{"positions": "rope", "tie_word_embeddings": "early", "init": "uniform", "init_std_o": 0.0242, "init_std_down": 0.0, "beta1": 0.93, "decay_shape": "linear", "final_lr_fraction": 0.05, "max_seq_len": 1024, "train_tokens": 557000000, "max_steps": 5861, "dataset": "wikipedia_en"}
Each number is 500 + 40 x the weight over its row's rms, rounded and kept within 0 to 999. Layers, rows and columns count from 0. Numbers have three digits each. The size before them is the row's rms in percent of the matrix's.

# layer 5 attention key, 256x256, rms 0.123, rows 43-255, columns 0-63
124:492471515478476481478474492481550524463492482413468467432478529526448541544544454486509495496492547537428515480572536491469482512494461431531465527510489493473475408520539494474534551484534497
124:486445501509387501539563543481542447542565475510526515519479526458469486514528425530527537557525488607471495538540456481505498460496470474516421474518452514506478496500438419510496530409567562
129:488559480528492481545509483527504489493523534495490528531504478481488494504528487503535537567499499557525520540490507554495494582486490575413493532485472465525530509498473528481512499502458466
124:571493455510515517532492465533458481501460493579562475414521463575540499498511577470522494503466475442457480476554483459426513532493538480505522486504428495530536548550499524470508456503534572
121:438484502434546586445478529551473499499567446441498476570505514460517485509486405446465579445477494392476489523474443492408458463459470471462464578432527472544495452467553472429482542406499490
127:444494549498525504533534502551564471437498538493467426543539508539512448498522480483509541587575505470514499587481485539526462442497552527506555530489458388553427498471459483519499457533602467
120:448491529547474467513523528494560628516474447581506488499553516517524457488500493504434502450544484481483507470571513504480513546468469445524504542517416498505531437504523504542479481450516585
128:463498525523440474504447543535527517453549520497580450545485504511476477450496414518494510567497472539522583508454448501457466578540528491449533501500513483559578537495572505523511516520463506
122:470428488519451509440494552492456528526411419482496577470549543542470438532509500452527516500546566525496562521562491425534541517473532572577485409527549516463549526374495474518484441506514474
129:473491452570519568495439465494455427558488519567551474459487494488559516448559500454540454446542466498529522433511485488514534522511562554488501478507552487533536460533482488573465441490477386
124:543521436475514577465504456470529470526488529455449451494500567483480523432464516571517432498505608478506497578536521539515482500502499479480527487446560509472484476513458486458564483558489555
125:518454499562494386444467559437434551524494556448519477482486531476463507532440546460436547480459502502488493548506469535542518486474545414524460493573469505531462450514553581478524519482516535
123:411495492525497524536498566538541488472502499515525538495451487442489491530537554595460496472499431532471546518475509473507536492465562471517455526496554530478507505510523518473370577385475480
127:602534511525502463511549501550543521553436485514513470507503498472442514485499501518479395493523496507449489501531515408508485524519502476568520449466520426483503497518538559541505488468532507
118:549490490487488506520584517488436525431518528399450535536517497519509457515511508530522473434486542488563511486440483554494491521450450534524479485493489478504489539530546496400487527459458458
123:495491467472539495474462480474428475472496401537548461466505532470520508520535501444559462504622523475510527465484553466481460431452449484446500492544489554498473484473447462518493540479509475
120:550483512530565483481509450431583556470443515428611514467522507533493531474538487478446555448541502540575531523558496475546433536463523472506452483482544395461459487450500492457433454495494533
118:554448484473500454500560494461539505532487522493429459473534517466481555455486468514571508489467475506453489515475430475495516511544537528492417430516433505479541549509401450440488528460552498
121:500553458531522445486466515529493477472441511512528553526488475478538459572508470444489516493485500533501578468485502505450503522447467487468495504536503478458538506583501461505461552493575499
124:482535473441473477470465512471503557542558531506558456472520524551541516526548502464459569525513548572448480544482496528488443482517563542384483563503490486465480508505404459614564440549535488
116:548434548494452453602543483493523549514471556501515462544518573483499532508578476486575464430490448436449453462511419542470498472566408528492492586472495572474490586546498447547525530481481516
087:499476399506446508497530626528473619498530480478521428510515561534484465546514471443500494422552470554519532456517490484508551606443515519527514526469440469479506505552470485495527546462423519
087:496443345486504508451502565463438643531481549539533504447508512539491488498533507508466516506472490504519522420506562458519521537456499513482547504483489452504466542585460490481547552497496505
088:545445402488522610482519532502383640431509542541551555494509559555498479455485519526463500509436524489498558395560526471482570513464569496545529541521534479520512504538531474493535503504459484
084:464546588461454428604398498442632471550450452417501478445532402479480531549537486511544497459463516521493533520456518520498442463577449492434479520474512469455459518443531507476486511497550594
073:421454582461407434484442488473647462474490461404491451479434538472450539563553519565517437536512498484519426510421468539546502507495457554479453514565459488454471491475491528498443542539468493
086:488429521436376460511549453510647505545459488440536514457463491518468574534564461556507451568462516492476526414478447421500554497525472437496459482538492416551477506468493478525484500481520490
076:494434483447434467520495538543579521451495524428493449495488463471410573494502544545469488516497529484432534475479568513425556458509511455553459483547484515488465416550525500520491506527572467
083:482527601433476478519490463455587538510467416512470468438421462464537433524564502522569538449457459475565462526543499472506475534529474549506540513446528472530564517459482505474532468501446545
078:462474541486429512481565522534529486516457485557479472515517560412514446565502467572587541478528518527506515476551548488492546504531509505459513509496456485457489546540514481506517538490487486
098:469501549460355412531464538498625509477497488402474440468495550467527431532536530518541551463485455472500552472547520426440480497540463544506564497557459511425501505560520450502536553491501529
083:424484525432426434476447557429544492458428576424553494470466485534459589470497488514452485509467493545503516512510459436485482453565467468523461482519542432511517495468490497420487570537399435
079:526529513547515515436505505491428544476510513419488496514438420447559540445480509576558494507485562532540479528519561504508495494484483515524584533525506578536481481521492523508539482568522471
101:509466477501526540480539464500551490430498457478473494454524541532581481543458527487445478487496475470501507518507512546494483567446536479574533513447577562518484473495490509467446537545584577
128:541532523544637596484452477471467495533502455469470453492466459472553443490496542520538440548485557445454453525561588405447422529469508495556550513476516514508534517517529513512459457538514482
102:511420485492439523498521582516520499495480446531445588443478473550499552473550513472444498554529573538492527547549464482544461557535495469537503491472504444535458561453514454544417443476529475
101:481589543473513511457479496550464501436561534473505474467579474475539453515533564498559528448486559480529588524498560506397487494435493455460489461486458546430487588530502474496560508566575476
104:550467544553589467562512559548403528611533431551536527532497498432523439468552481527501424538556521458489511511542537509420484566504552471542477541436524525508497557499448502496517476543414527
082:526502502569573535471529517563435558507513473551511541517527522507544525509495481524479483512539526477485466498595508510487532560506542476533508567479508523512462557510400528573549513538425530
080:549431560517470540503593492606453415422571494621467509507523588544540444479470529436501510529478490512418463501516445491429468516459504503557470500486445578482547594461494493517490500534525493
064:489501406543594614522461513434429577478482556553512515510497511492499465514407500468489517520460511458549454492539551545467471536478524462444533569440484492485583511452509500440524520450500511
080:497546602519587477586448447432569515499408521448502482469528456468474480477469447542534480478496580463535540486520560483539469482525478491392539552503511386474464516490453489509480453490487624
082:423544614422438467534436480427634482511453427431449470402484429491449481536536522525573512467488507487508497473460493537444461471543473535542511523476442457484538444460522448515535544491486581
079:461489632418445455523496464427639461504424486403490467407500498494541425522433512526521505461465524455536484528536504479446450504519497522475552567462508461504516495550540431516530516464528478
081:589564429564663560491486456520370490493555446566526531522542472536491469434491480467491460545502511499552476481525483541549468525458566492528526467509518515530524488416456559482492437500505493
082:482526415595552570517537520614470511453594475598533555499570523465542481499534505528540437433478463544484489499485495564554496521510506537530490460481473586522569497522521494512471457495478475
092:595434571418535431461491501522526547582474491492551451497509450535572476486457462479519465488476517498570475535534453458535436506556541480465520476438502405551483536472453579506435429486512440
099:479504580422317482528507492483666484430516470511484441455484533445527485561485524528520496528442489498476506519515509486416472544537490521475533536445492537450517550507517492487488532468531576
094:552497444487476531473520551603510555444515556503522470532544489553499520448475514422449487541500462454485526445466433503554480515477506510469477474530490431499478445511519493532495514488536475
119:512485458409488481495452552476632478553510515515488531471469532470507565460460529583457421459503554512546481558548501413510484448583492476588487426540557550398483490476462511473409483505511436
100:498490404504554519474397404564526581483493447432511505507493527516508481446520494476494517445526557502502464430508567531551446480483509468501497515489495525484520545498495523515566436501517400
103:487454447532408412427544574583657491425536565592562433539535535495505542594483512531535497517544468449521487461468498507560513460517505471476545463503503562499513510505439478470531554535432495
096:518490558532547531565500464599502456406543468538513503499483495476468546506465529536444549602553514547440571518552539541504501521528560560469494472502509516520550538552511535559442526557573513
096:483515397542594540537516470508443415562486429544426479497493556440550587485516490488537449519502540494566566466518438519446548514453444485524493472531487519396507462514428515513506533488572487
101:541532508556511497494583551498501478574461447471488539481522545461547466516540505382497560469460490431438535518573416502472497456482519550576551467523479484527511479536550451488507433528587596
087:567519498523557468487444565491387497507415561481524526496492510593477483503515464511514471462498516491496580504460473479478461446512517470459501534526525466531581488484493458539492503493473353
100:506497402535524496527541506521421554480465532507507490556521506534539537451525512544508506502473476512603476428534482528503473516448443496498493501507509496548536426486377520457507498512406423
096:584521647495536521551443537515516552503557520449500452448517494484592526401516469512564511497519485519469519497484455454546485565529574514506525591498571554477493473527513526508440433473419540
102:447492468529562510420441465430435499464514489546492554457515492478529476542482551528524512472529537512491526460446565514453503494480531512432511511496522455505463490488434434504449571487481546
097:524519463557563538565495448465480494603494431470446524525443460503471411429479470488478519487460520506438453489482500451447493488510429611527505494510498544385554478400505465486550495462496543
103:493432484462462471457517501497641473473556525509521413546509573446530459530493559534467440477511501436552522544493477518479520519534497544580573421440503516527562465532464466505456438497480551
101:501487586468380519438493466440590538443454581513489488461509540510490466533487426495510440488433504527460512526488497573488423528521472504500547528543444495515565443570456428517511525508493527
090:536528449415612542497508525516517426523536468488466538514510439475471458511556556536442543554577512499527515477495507490579525485403563521571477525496448504470510504416508546556435448482435510
090:428532501495444479478493487489559551459460519491541452452534493484532508534484498492508457517518519451478524464523493467475528459512482489555516498495549502416503558539479422468565568544504576
100:498481514466483447469448487498563488533419440544587500423561399444424503473468556556548489527511499525518523528455455494491500511404540438477505509426464511530509466547430461496456522505571507
104:502561483458474519541484513528545523430507455489423523451474530549520509529484477531513448487540459501480481507555412487502485509467525486543508454501484607499496458502443534499478576497484454
089:433489532523582556552506489488473509546520495481480519437588583485510455463413542479486487526551507507506415457525399447497487415525517436425413471449474516571529462549515461443494523491389525
106:447519547508519606526505475515476512523490574448435619546474547535519496454526477482557494548522545491548500441487482512492549532436493547514401480521492587470555487427505511442519529532505540
098:510513522432406562448523476560485457504482548486496523439548490533521510517491475484571503592494497496484599533552554562461502477515507519500492473531419527464469534486531437529480455645504434
101:385442514495502563485496621562531541468504542479458421456471567456508499508488529487558529513505563527554505488521494482471553428496535487471550515545490548468459500513458506516446532554511403
108:528481427469400514492496387559474407509516450543479481525431502485434568514500491482457481515481427517447585474510452540494525484474467466491501499509522432515472549420489472488579566551537457
096:508489548461469534473452524477500429492526540493513523456494551522502498542505470521465447456572535491496440537467463525505494476482453411530504510452470529528595493458516493506452518469417436
094:511418478585591481589496457504478536446496483493520451439552480545446467507556507536555522515511487514518460486516492509450463574520477453538452539492455475491517482507499530411503563480464495
099:485515576565547468602456477463531528510547440466532515516500518483536444479510487431492546512461551490479580541526499489465512447538483548463555404510462554475465505516501464498580524507548583
100:540532527497446543493500449467495499530557427448410461488425431520532480547461543486469475507496493484516480414536598469519444578478476516501521489473499490541435537425522494500554552454524464
100:505480461592619557509484536506459530493468493511500535500479489574472595517559497516434506452500536484493527449455452454525577502502525484486416477532543471569459512472515533524536526474531553
099:529514546556586414503471584479496518580525521534558485525545448452497504480583553570612518532508577553542516447450498487575530565514508491521495569540560498447435492530510544472424500475441458
096:595468470416541499498455444520440453515500539524474522496456467467455491478522568532522533426495461564495510507487568464550486463489468489500467443451568467471453511425430515489441443537547448
098:469575472482473503491483551451527496470450493414530470517413528469496472577506457552533577440523426489477513524540581506434542519524516561483510407506476494488506571458505546505604579461527493
098:467558497529630505462539458521375525574426465570454519456510495515451550460517431564487496422492444414508405448427488494484514515466457539454518452530475531489496466538449472481533530451514460
090:474494523518447502471493481528515564496578554485550492493516426541574469462464530491433465514512482502537456536490524555509549552504498505517553561499504470524579456534508455558508516561449546
109:539473555546435470468429504436528554467517476444515486454501449565516473461503449412499541556511473498470522519454469442588514468507499478453501451499496390530538511448505502491519472486501569
105:501478437483451472376558506469552467480542582507562457512543494523493565451468499517518453463508507549524472502503462522510525426490533434434495504477560509526556520490485499529514535464501454
091:519493478527527442485515502512449523476559487453484496577457456518517509448501455498500489474488473560571489509516519539551456504580519491489563477513522483425470459461520584525468438531491430
089:539460552501489604532509498517578599422574533550426518490543543451517489542459542482497421516451503512484520396502521531431525567487495506490443479496491539517462485499607467484523503563531500
113:520522521478441503461572477515511495533479508438491572543510498576531539502628512572457490412478493504488425497528539464474487377493494607457464452502523498420463506489507489509484522486552511
094:482499490511520562453518526528470462536528483466484527525479501515556500500493448529511580493529538520463472475531477484496546515522552490419483469443433549505458455538489482477487494496529571
096:532522522521537601471506522497476503464496560474401491512506526495471441551424500495488529539478474496478488501515492522465462610479520385500489562512496510548576505466563492500514544456508561
101:532520499569524452485587510492468473482566425538463503500568476504458444471457502514488539524578469545558479517480509588530539537482525415456532523501421524605599515524499532529515474499485527
099:485454509436357477514516504484631549505492550474530475482457484506541527492522481498536450523451494500518478502476524480503514424494454497509506461497519480425459437487467503505415466552513510
090:484519477501394457538616539483493487463444433518496504559504516517397489528473451474428465431511514472558526431562495468443456439474503545542587576572501516517462510518372502413496483475475509
096:581444478537654456509458456405414457541470430490521572499527463483508546520454543421522539518506472512535449526520481521512504510466456523531538537484566467556549561545484434548501491477510475
110:500458497502358515535508562529559539441499504456525462491475481476540466532549436467521504498448547505468485490532533486509543502473432485554531560539484451450426492548541456440521531513447525
094:451532571411510492540493462493533623548478519492507505513465520462499499485543489525518480494470539515461506431510513492495583458569502513465461476494501458490522494462547520506518529482456525
105:578513536530536488513506470545449481527495408561517489523523464523462466512481519405559416548502463454463498511468480566526502503463487547507404435546490492422586478485458491553432497542519535
107:464505428622490493564479534468486495543548526561566508487498527452503497496472499548561526498481495497503524503538498450559498559523504514422486508540454469531525541505505507540534465522480478
109:508422498546545470486466462432464457523489430580495455492433522602528474504499437511507482482523465509447509469584490504530497538514500531481524520548497489487484416493469534482559518549453399
115:472509479480569444518556495529412560574439452540524509517558455522448485557451519488503504476498530487457470501466478475546527475506488557506535550621614504465549506514491510473519543501583448
107:522530548521508544490430564518469547513509512452480500512473576530533552535528540528526504461461580514529550510540500341482501562504559483446543519548582408487506507497493511475499489446509520
099:491531479439499344444451513496507546470493486521479501535467468482517490448489508516518477507481479529494514489432478495402523534545431551511544465475465577502425548477504462553500494462473520
107:453506469479489568525437379545475521525465398534522486492538460468583554473508455466511450458475473632529515476535542545508469546500518511466470535495468496478494545561520493548496476466520547
115:541432457527488464527572511470532522510528522472452533530540493484531546495516545530492531426538505503516493451457434499415528450547519514588479554532495478484535535459474514491505602541476515
094:500476476490466481565532471487488523546552472482457505537486448571532560489612496528542494466479572488528412455581449480502543447463502550527484465525474540432436484533487488521444482483471501
096:475486460481501560498485468482471528545573513484447467474480515568560529463573540409456540434526518472480467444554506511489541434510519469467508444499481503492496490529533493512500483436477463
094:539441471496643525493540495464413487533448507493465482559548492539473462493545566542550514474535584435499469512534506459523558408517463513483487491469468484513489521522558526461504536474522515
082:547519531503470477393503547469454434464469556542539499515529482494516572454453470560489457499516433531505564565455533537449471573491560489427528511430439570488541460486498591426545493467531431
110:541394547528504471474548516471485467463471513489517533472500574452439515501486498542532502584519490460460458553465581471435471592473481526545419472519509516478582520443569512494482460479506537
097:458552534482525522571477513597495543512507473503512509523503596499513489550501476509475581540546542514458521493513510526575515533498518481461503519518559481561516429545505567434548534480454497
103:416603468476500430545467543468558531489482574423495475570519528534525513524496493521515477518484535544473538534475457425584471459585460539470515487436479511528481450573524496446534539480485474
102:471577517512441513541416503505492482351564574459528446477527517495526558459512458469478508499473499522527557469582488514494472456505531517505559479572499521437463561504492463537476491546429487
092:485560584516457452505514496477564589481484580456485562550440554482500479500519504542503485526420539467514480410523547527519483469489502569475534498582576504501523517462465546506479590483531506
108:565561449562623441479591497415439565556511470540494559481503514515565509460466559474467459518498475538530507530446459501497510476510465558435503508530494511495532510551458508465497521535517542
101:494458485446443467514614484521503526500526483446452531562502524549549470453490530489426512571473514471479502503416467543521582435467523482509455483457505492477507441458532535574512488583478514
109:511494489513387509462474541546508571413450553513431517443532499493471550471546501469522500466448574491505467461453492518558524502498497440391522565493561515540469445537503534533499502523507534
132:520496477579585521494496435455455500493540340522487505447482493556527457518486574443530484459573479467465524575482556526471410534515493515470504502521568460491549446478481487469484474571473450
115:485582427516477502535449485508506461546492522436449514453500529530543491542460529456458428481575468458469510499419487470475453488524490533505572569543493561570474502500430472552579542481484483
114:561526491484458487549537512566535417535521515528559495466500525507482518476506538535473554515536507496529537486495465539491510540535449509481496528553546475435581476460550517575448460510512488
087:462491551443464543480454510504500420477586536524454593497448497564475563538461481426544430562498539493492484453518484463514527534459479533530515469519556509463494503524436494532522537488504470
101:478500470516497454477424522472558495439498538501502470487525502518488401513522554502446550541520483520542483536459556486494436525542581455426465517513456484529517529582497579520505395525491512
099:485546420495492506510474453508512513446473466477448458463519498477476515465522461448553394483466535586506564520559477465460510481505489475508484515532583556517474473467491490535433518469555508
096:479480552501527466530588587552598598483489488555457475483488414454445560499490476498490543466480491542535500488530480552447526492458491468535499520501462478536514438551518568573512482474397494
109:477459518455538522479503445506447532512490501508506518493526487491523495504518471475464520492494503551530432484552549492573591527415471550501465439527468446547486502441555522519513411495486546
107:436456481506510596573595565523534491535537420438477511391495508487528527490486493515567511420476534527458573556475533518493520512524531450607525548530505509473539527516462487492453473571536470
099:610499510511524473505484537569508442568535534485521531542440486466529549524554533507482494511506428498434518480512497527493466507560488555441537533438438474493530553502513563508594584544519468
098:494527517523497476571621539458458516515540611536518540541540550472481488530487439530507474540476523560506586466505552444494435581527517541550441467532479545413495537499536452505487503478461551
102:608434456501441414565468557538512434438565490448546432428507492586487551460520470518568523531467484541497523560402534486491483435509469480487452436444448573505510453487483444523506477538478566
103:455556458536528513502404502518465463528479496531543515480443475547520497484558489550521423518492558524542494525524518515485470515469507501471499471531502459537544447485526472507472516503501548
101:583495482445411525528505550463517419565559551543451520543503494539514522473513469497505525473508496522494462424497456537494549503504487533532497491418543473531523431526465553524481520522476450
107:513491439526538499576501508469496457517479582452423573557505465459445472473464501490499554508566559457502491507494500469429552443480513534565480471474474489558492520435521512453486458525457546
096:475510449451492515484525500424550531507431511453491520450503474557488504394498413526497505439490390457508417491577448504463508526463495518449488551467545454515520445513505461502493451452472509
104:465433525485496443476515547504459518503477519551518513474436512496498490463535445474455585482418538464498486519459499492579438427428500458500513462518530510498435455494523483519543510534578551
093:523434529502557514462535529523513439527473563453443511498428530488567413535464462488468498468501527527448500431427598459497551453588491518524561527572593473536543465514541521503438463485532488
109:508514538497421593489496560585424493485412455560509472515553553498494503439533500505446461492510475518510536484554498478496454531447471509528481527529492453498486489545461500525499444558512447
108:473493478490535449547512471486520509426520557508563554531460463487511544530451480525450542564440459502476518553537493479545577508506484507537412511569484537517568529526531422537529499451530467
107:633474481551503458509485463485547541479486504462460522470498584542506513412473509519574433512494480554522464555503465451482564460424462518488505477458507512506571510503474500511491462532468446
100:470495563515536528441518530507467477475542459480488585564431474517467571430468554475436539582548546488517506500588488524435539453461524492475530529533454506501530492482552438462547492481490482
104:509525457587537535475536494488441464519463518498448420589555480543527392456527470566485487475568477521427508445526551518546480471558469479505523428535451563506472447484527503463508482521492481
109:466506502495585525488454405436503509527515463486473534523518532499495425479420491493469457516449471501438576474490470517410522511524473513513560519547551460420477523475502508494507438455522503
097:551561513487466485537554471487537530529512522414459550521465511481530513421513530482561504463518496518472486435506584526516526445481535521488525490523491580459482512370490551464471522497492509
107:485525515510515464549493509511479461440421418486537558515451547502508470568499566508483460465458444506525438483523477498546488522449448499508562581464545512522497540475422445481575542545530490
098:501484450554450486482500513540518553524526472538524481479525521493462543510530498530432529507443517476442541502475462446492460459449473436459488547467443489503578397538468513498539477468489440
099:521529488464501524505456462560528512520478511559519463447503476557446536531496468507476598462509534518521535587564514513503444398522456576484512497468555495506545440445511538537517481493509542
105:554489466528515511506472453447383486510517420526530479479546445555436516435482499487528492480460582511499577474488484463478503574506570511545519497469462530508443533483458431509456460474524468
107:477409536456520514506491487510436554507506508480460513491476461513541487522505555569467488458471523483523498521542488475416435518532396519532464476452553489537466545446511529494524510496527444
100:489499525550556478496513395439396550509561497546517507489498454527492506419566512535464470517470565468469502475500491452493521537472498468472507466501508518506464473502498466558487477526542468
109:449534535469471454539532516516538497493547606490413530429484563484510400564467537514545446451492556445494536488495463537436453456507527411537490521503528460464518559482545507455529510477486462
103:509507440543538533505496434492492492473473519519442503478489413524451495508451470507493495417540489493457448513476482451532432505529508490435515488507622475437449534505486461529524459522519538
095:483555462514503545484504477461535605479475494474468533506502514475467509509571471482513522436522479479415507459513507531564536504483559560570542533451488512572497492512522444533469418508500506
107:555478457570485498490477545529502543529545522481508472529438488481455502603518483458521460636505535532487512490460454471469529523454460510493538442495539453559481446500473481475405512487518491
082:477534471413504500480422454463537477503459521497585460556530501447439521536513523545497501499522474560567551482546535533498556519495432580479496427530524446455510429461543548488509457462544489
085:638543481469534502546525468437477572532472510496506496472470442497521442501502474479476515531577510528510516522457555559402605551538465484475509462470524578528487513501507465468502500450461493
092:579541492482503471507554447455543507570407541507559549503546499550516499448483491456455481536593494517455456516479487511581548552534511475471468446476514549444498447512482437423471533508574561
091:445472452595606460437497442550474532499547486500558404543497521501485539500454501521467445499472498462503469446622489529590500507464504594485416470478468434482504488523467540580514482554546455
084:508482469531541509533459522541517527458474494487537449486531558554458539471485499526495438518436478483511354520590525519546439500425517600510478503490499427407445480476475595501503507550552502
083:439477469543490554447436557534572542480588456468447441437544478487526427495475478524557454503512554466484482496512457463441526466482495458503434507524480477554488522485474539532502498519478553
072:513507599531390540551475506471471503508526580527472498464432505467501485415563555491509597500573484461453555497409585517448484505547547421504481503460492570544514536484484379459517470529488488
071:572501468516519460559626504463396545539556512545507454501514507533517475494493529535497508542535467497485423457477539600490523470446462529512534456478515478488509475516521563517522538448453471
067:534478510521530503476510440495479552534541415470496511530409453478526518480514513483547502513556496487456497520444557520488504514502461509561504486538547503481499439511503503459496537491531561
076:474468450435533448446562400526462493523439487564552532548526512534515527511524524415438404488506434503486585466494507482487556498538506552427485507492582502509557537477457521528532552458525485
080:394467507570479530525436540542554408430484527453452450430523532427489428561513394494541514471489479513459509552490480428493506486507485501564503516493452544529510530540483510522489496490516509
102:430478513547427595447464503564505454428491520485454490495462484512530474574468458486538520440504499440456555538548438424477446499511496497440532555492512523606500504526460498486490518489445542
094:473454529534572530529501536471542414433460526462583456524527591494443466471418497519525511476583474499564475508457412454552507576517541522519554552537497489525456559514461510493442520434520512
140:459417520360401443503533454524463548533537531524552544521499488501513490532484436516469544545499496563563513478465415553489592499473520467518469418472458492433509497518527486506500502538526489
091:573492462474454435542477535485469463473490549545440538503523543512490539468486487494528547511496419443477452558513505566461508449568499482526451580492466500425497514514547481498510487457475498
086:545429383482471493610465524537625533445527549456453495489517531442555519472472457486477479442496481503516586511469552437422504535504474470514563525504538475579507495496582465491525510462473466
112:627461441447604529471502480549418527549492552532486520470553489507563524464511476472412520562509467442501469513513564490580538545533527454478522520471470540487555468539547436472518502554511519
097:548495501529620460521507529512422484570510540494509505527493479541503508423556533462451517525481488446500425475490528553554572531506522469489456528474537547507540475533467461475561480618563530
093:535456493585547480492539537454413566496501511535429509421480467486563421485537536565469461544525475463428489532476572582514513425544492445535438553404496481463516529529516489514466437512492516
092:383493515475494486492427474464586522491486443406529468499489493469496513520496400560531518431429482518549469484453531439512410478509499536503554570532495464482477527474498488562554476536462506
087:366545517493389507556441501462614466456464449446465492506493465517503449468465420510491518408464566492503493488505511479543447507488434501497492571567501482529411504470487480457505494496489463
079:431539547483480545531425454519543402508485537413499515515475493571513420476534414516502516425435488526553535551429480446480483539501490444522581542552476528579463522470476527533524475497489521
088:615538505476562451553577472481376538560550505513517536523476492559480539499539547480454438601545458425522508512483553546486529491483463522517495468459566544451512468512500512471534591505468437
080:405462479438454509559479524506505517469512535438493470421537469514593398535497453506534525532468556532487526479453493470506522483470474518526518519518443535543534524482493447496486515568531547
086:421458451476437546493489544548620527463523494451426433437493495456581444484500424558546529463526540446539502509543486432475498492513494510535551462487480498589506533505500475497453505517462548
082:382482476543457567469429449523579462512427409410562535491531536522472516578395400512488476456449523528518472466492440424488492535499550510502543586557483520521516540438512518499512520462527472
087:551554563596604398508487477465496553534521428477505533541474548523484510537509480492449484478547496518529449563522496556562493455506518498488525519473464534473520531515485482509454502493500435
081:566490519611538522549446484431560499560469458521452514514469509534507546490517497491488492462479555454464491527519597483493404464518480535509459502446552563470463467545519482468526481517520477
097:626540486562495556501539553500461517542595536518429519396461447475510466508557526471485534576568517472470540519529569565488536476514460413523514430505447508512519448469481468496452476448475462
134:441524528469420475532598564519442516511545574572507498515515510506514490511478460534487515519464495571526524489451434544488586506465567485492439521508462490528449495483476494576464550448447556
098:482500492543582426513493447494458497553467481457536535506523514541498530490484478487515484546477532469556500554427400504599513503534580474463494490502512492484494511439541545416499552530507512
084:524515556477437565513471459490519577457575543505405461505463519524571469495506513566523558492562595476527466526501473605540473498515438460475513486474504539532520555621495411478480452553531455
094:474480503464471534449486492540537513461555545513509552589467476528472530497442540444512413482530526530525470490498498533431431457573434518449509499510575484546443442538533541513468452580510532
093:458470496585540582461426531546460438528445441496473468513561488449522453449540530525533360511485582450544627445451451457516491474453474497453530543515508549613482501456457466525523468472523495
092:563563478492522454498471490461403497510462515432530494489529528520495426587479418492489481546492436490510472522517528540546472452526541547504500421495431547505481494525511520515435527509534497
088:462474470526458520498408453568523546504539525492489449516504593444439434535491459480445536507488512482452588432533577476572553487533455526511551514489563505484603504486479467410503447517488500
087:469465476525449540535595457517590571457443563488462402550516504523511514488496517506547503457442496508529473503511538459437477577450476487532543433491551519471519511461578481494492450497517492
086:424495551466488540441477448545440442530472469535539424497466557532504531420475459431427443496498531480504525520514434501496492471467477471450584488504512548575508518514481512518502511518526579
089:519461559485535532533535478544555548550532479554508533493505528509503460573536494529514516488526486491581475486497510535497512478551505486563603491497475520554548575473502452565505499502537538
090:490496511518539468624516495436503501537510552533483498491544628551524469492502515619534530589477476472579492538558469562526513560503512452511536457486460501459563515456518498477468444431506525
081:521522561556515534503505487458487582518495586498507466578516542504478546578488506485495532544533428417559530480398560508489480472502502461511488478473490506498457562536486479514535593488484512
096:469469464524501489467485525545556507425479488515500472521567487503442517427488490491469476464524479489570498497456498466466438549443439535473540493519541477545487463511460524530493575480513469
076:506567533478581487427423480485475479509498528488550531458518532565553525572428467492516498521499469562526494472467482491527548507488470423477553505487385524501556497518476446556517478433579433
091:486563508491438562564442418579464514514470551546434501518556498532518442503466546504527494438506559465465604455498544496512473531485481531481499464412555495469492476518526486512426465533536478
094:470484470466405453453451459488485476500473536479494576507548446527515534552476533532538575563488501484489448493473457532467522487503466485550474442517525511552537499519542431448548451487486468
079:480541465469398555490494481413516523432566564498572512478506516568458541474509540520507516490523471457487476570490533506487511523527547468525546496556480466434432503440451518559494457442480486
083:471489557444389529489530469498535592504482555521497493540483500473513408413490530482503526519516592458557508474528484543498429499485431485490521501491562496492477468502526489485507461538509526
097:485501471490435523445447558536504474480521477520453464456543464540538390496530467467472438457539459483429512502560473548449446484466461458507497482506503483489462517575481548479491472474456422
082:423503521488502480490382545443513468536481478467447479484501469505502546538509477476466460423449456524415495514452446539470505492391543472485433468466509508504511502510468473482523449489500495
087:504389496514461524587448530518538441479486531464484415467517548472554508583536467494507448531507449513468550522492527424495498511550582575545536508521565515529544515525489439512488515524489522
092:459466488536525449554539504536454455454497479502521490526546492548472430529486474510468452540473511509534463503523446478492463527497545519459457556539521460456575484413528528434526525527533534
094:460509463573605542497477482582465508497510480473506480506514477453395558438498464450539496523472483591464484527592482499474495519449455505426566483484489483474438530522520515516553546565532525
094:482517505489413493422535508473466491462543522523422542525497501513573424486492504475554536493495515441477494525442475526503460485495441485511434437493563536508521546541551492477484463498503473
077:492486489554435529435461534535514480462534451544489472562465548494473543529527510460523482459476528483537536496565498467530466576462475495495431555438506507473546524455503484492472474529492560
091:397412476447396557468509479525619504463511615533540483412471521510505504493509426471488491494546494419443502491458521495507499503498517471481582513463506500549535513519466525496447535510472521
085:498527557435452495515417498549595505520546467528527460531472486503542525495574463531511523451475496458509491495580477529508451464590493497539509491448479518413556508549557530556485453477502533
082:469466444493379515505544507494586558444525513543529538468578552504504482480506528524517467457447538450501500497518495500482504477491500524488562454478551506560526505484536508516537431516507466
089:601549572505590412533470506461550506588529529488520482491577513540435556491535541475453469536502405559488467527474506512534503478484546537543426460492457539490503533468510466478541485516504509
083:468482531415565520488466477502408494440540457560464500462542513512446558569481522489478480551489562529483534466530550507535573513437469451408471520481466466511467478468452515511522514539508458
092:455467436527501572478555494505570423460465472559588483599551511463497502539468485461555529504427486464495536454494497472544421579541540541498511544505503501548476491567469520518483505450557454
086:488454468467456517412479492547509529540468553493492542455468532469531534513499467400501465571463514504561590510505512480471463598509483539553516453493467470651534434514535581412490545501551532
081:517505526452450501500496513531470442399468528505497492528523483533531474475503524504506517484581464499520502559557484440462455508526549491488441502469533517597500483539510536541483477422476520
086:494450512513495482512500532525552518519504488529497436461477538463510467510567505517472437507552505547507450526538498541510432528550503535507422504516578417431468542619473449407503498453495514
082:497554512551504429481453506518471536514442503525544495470479516529493436456466507468547509502522381479503519403504564513461483465532524479544521491512585539486532461438521433414479467481534508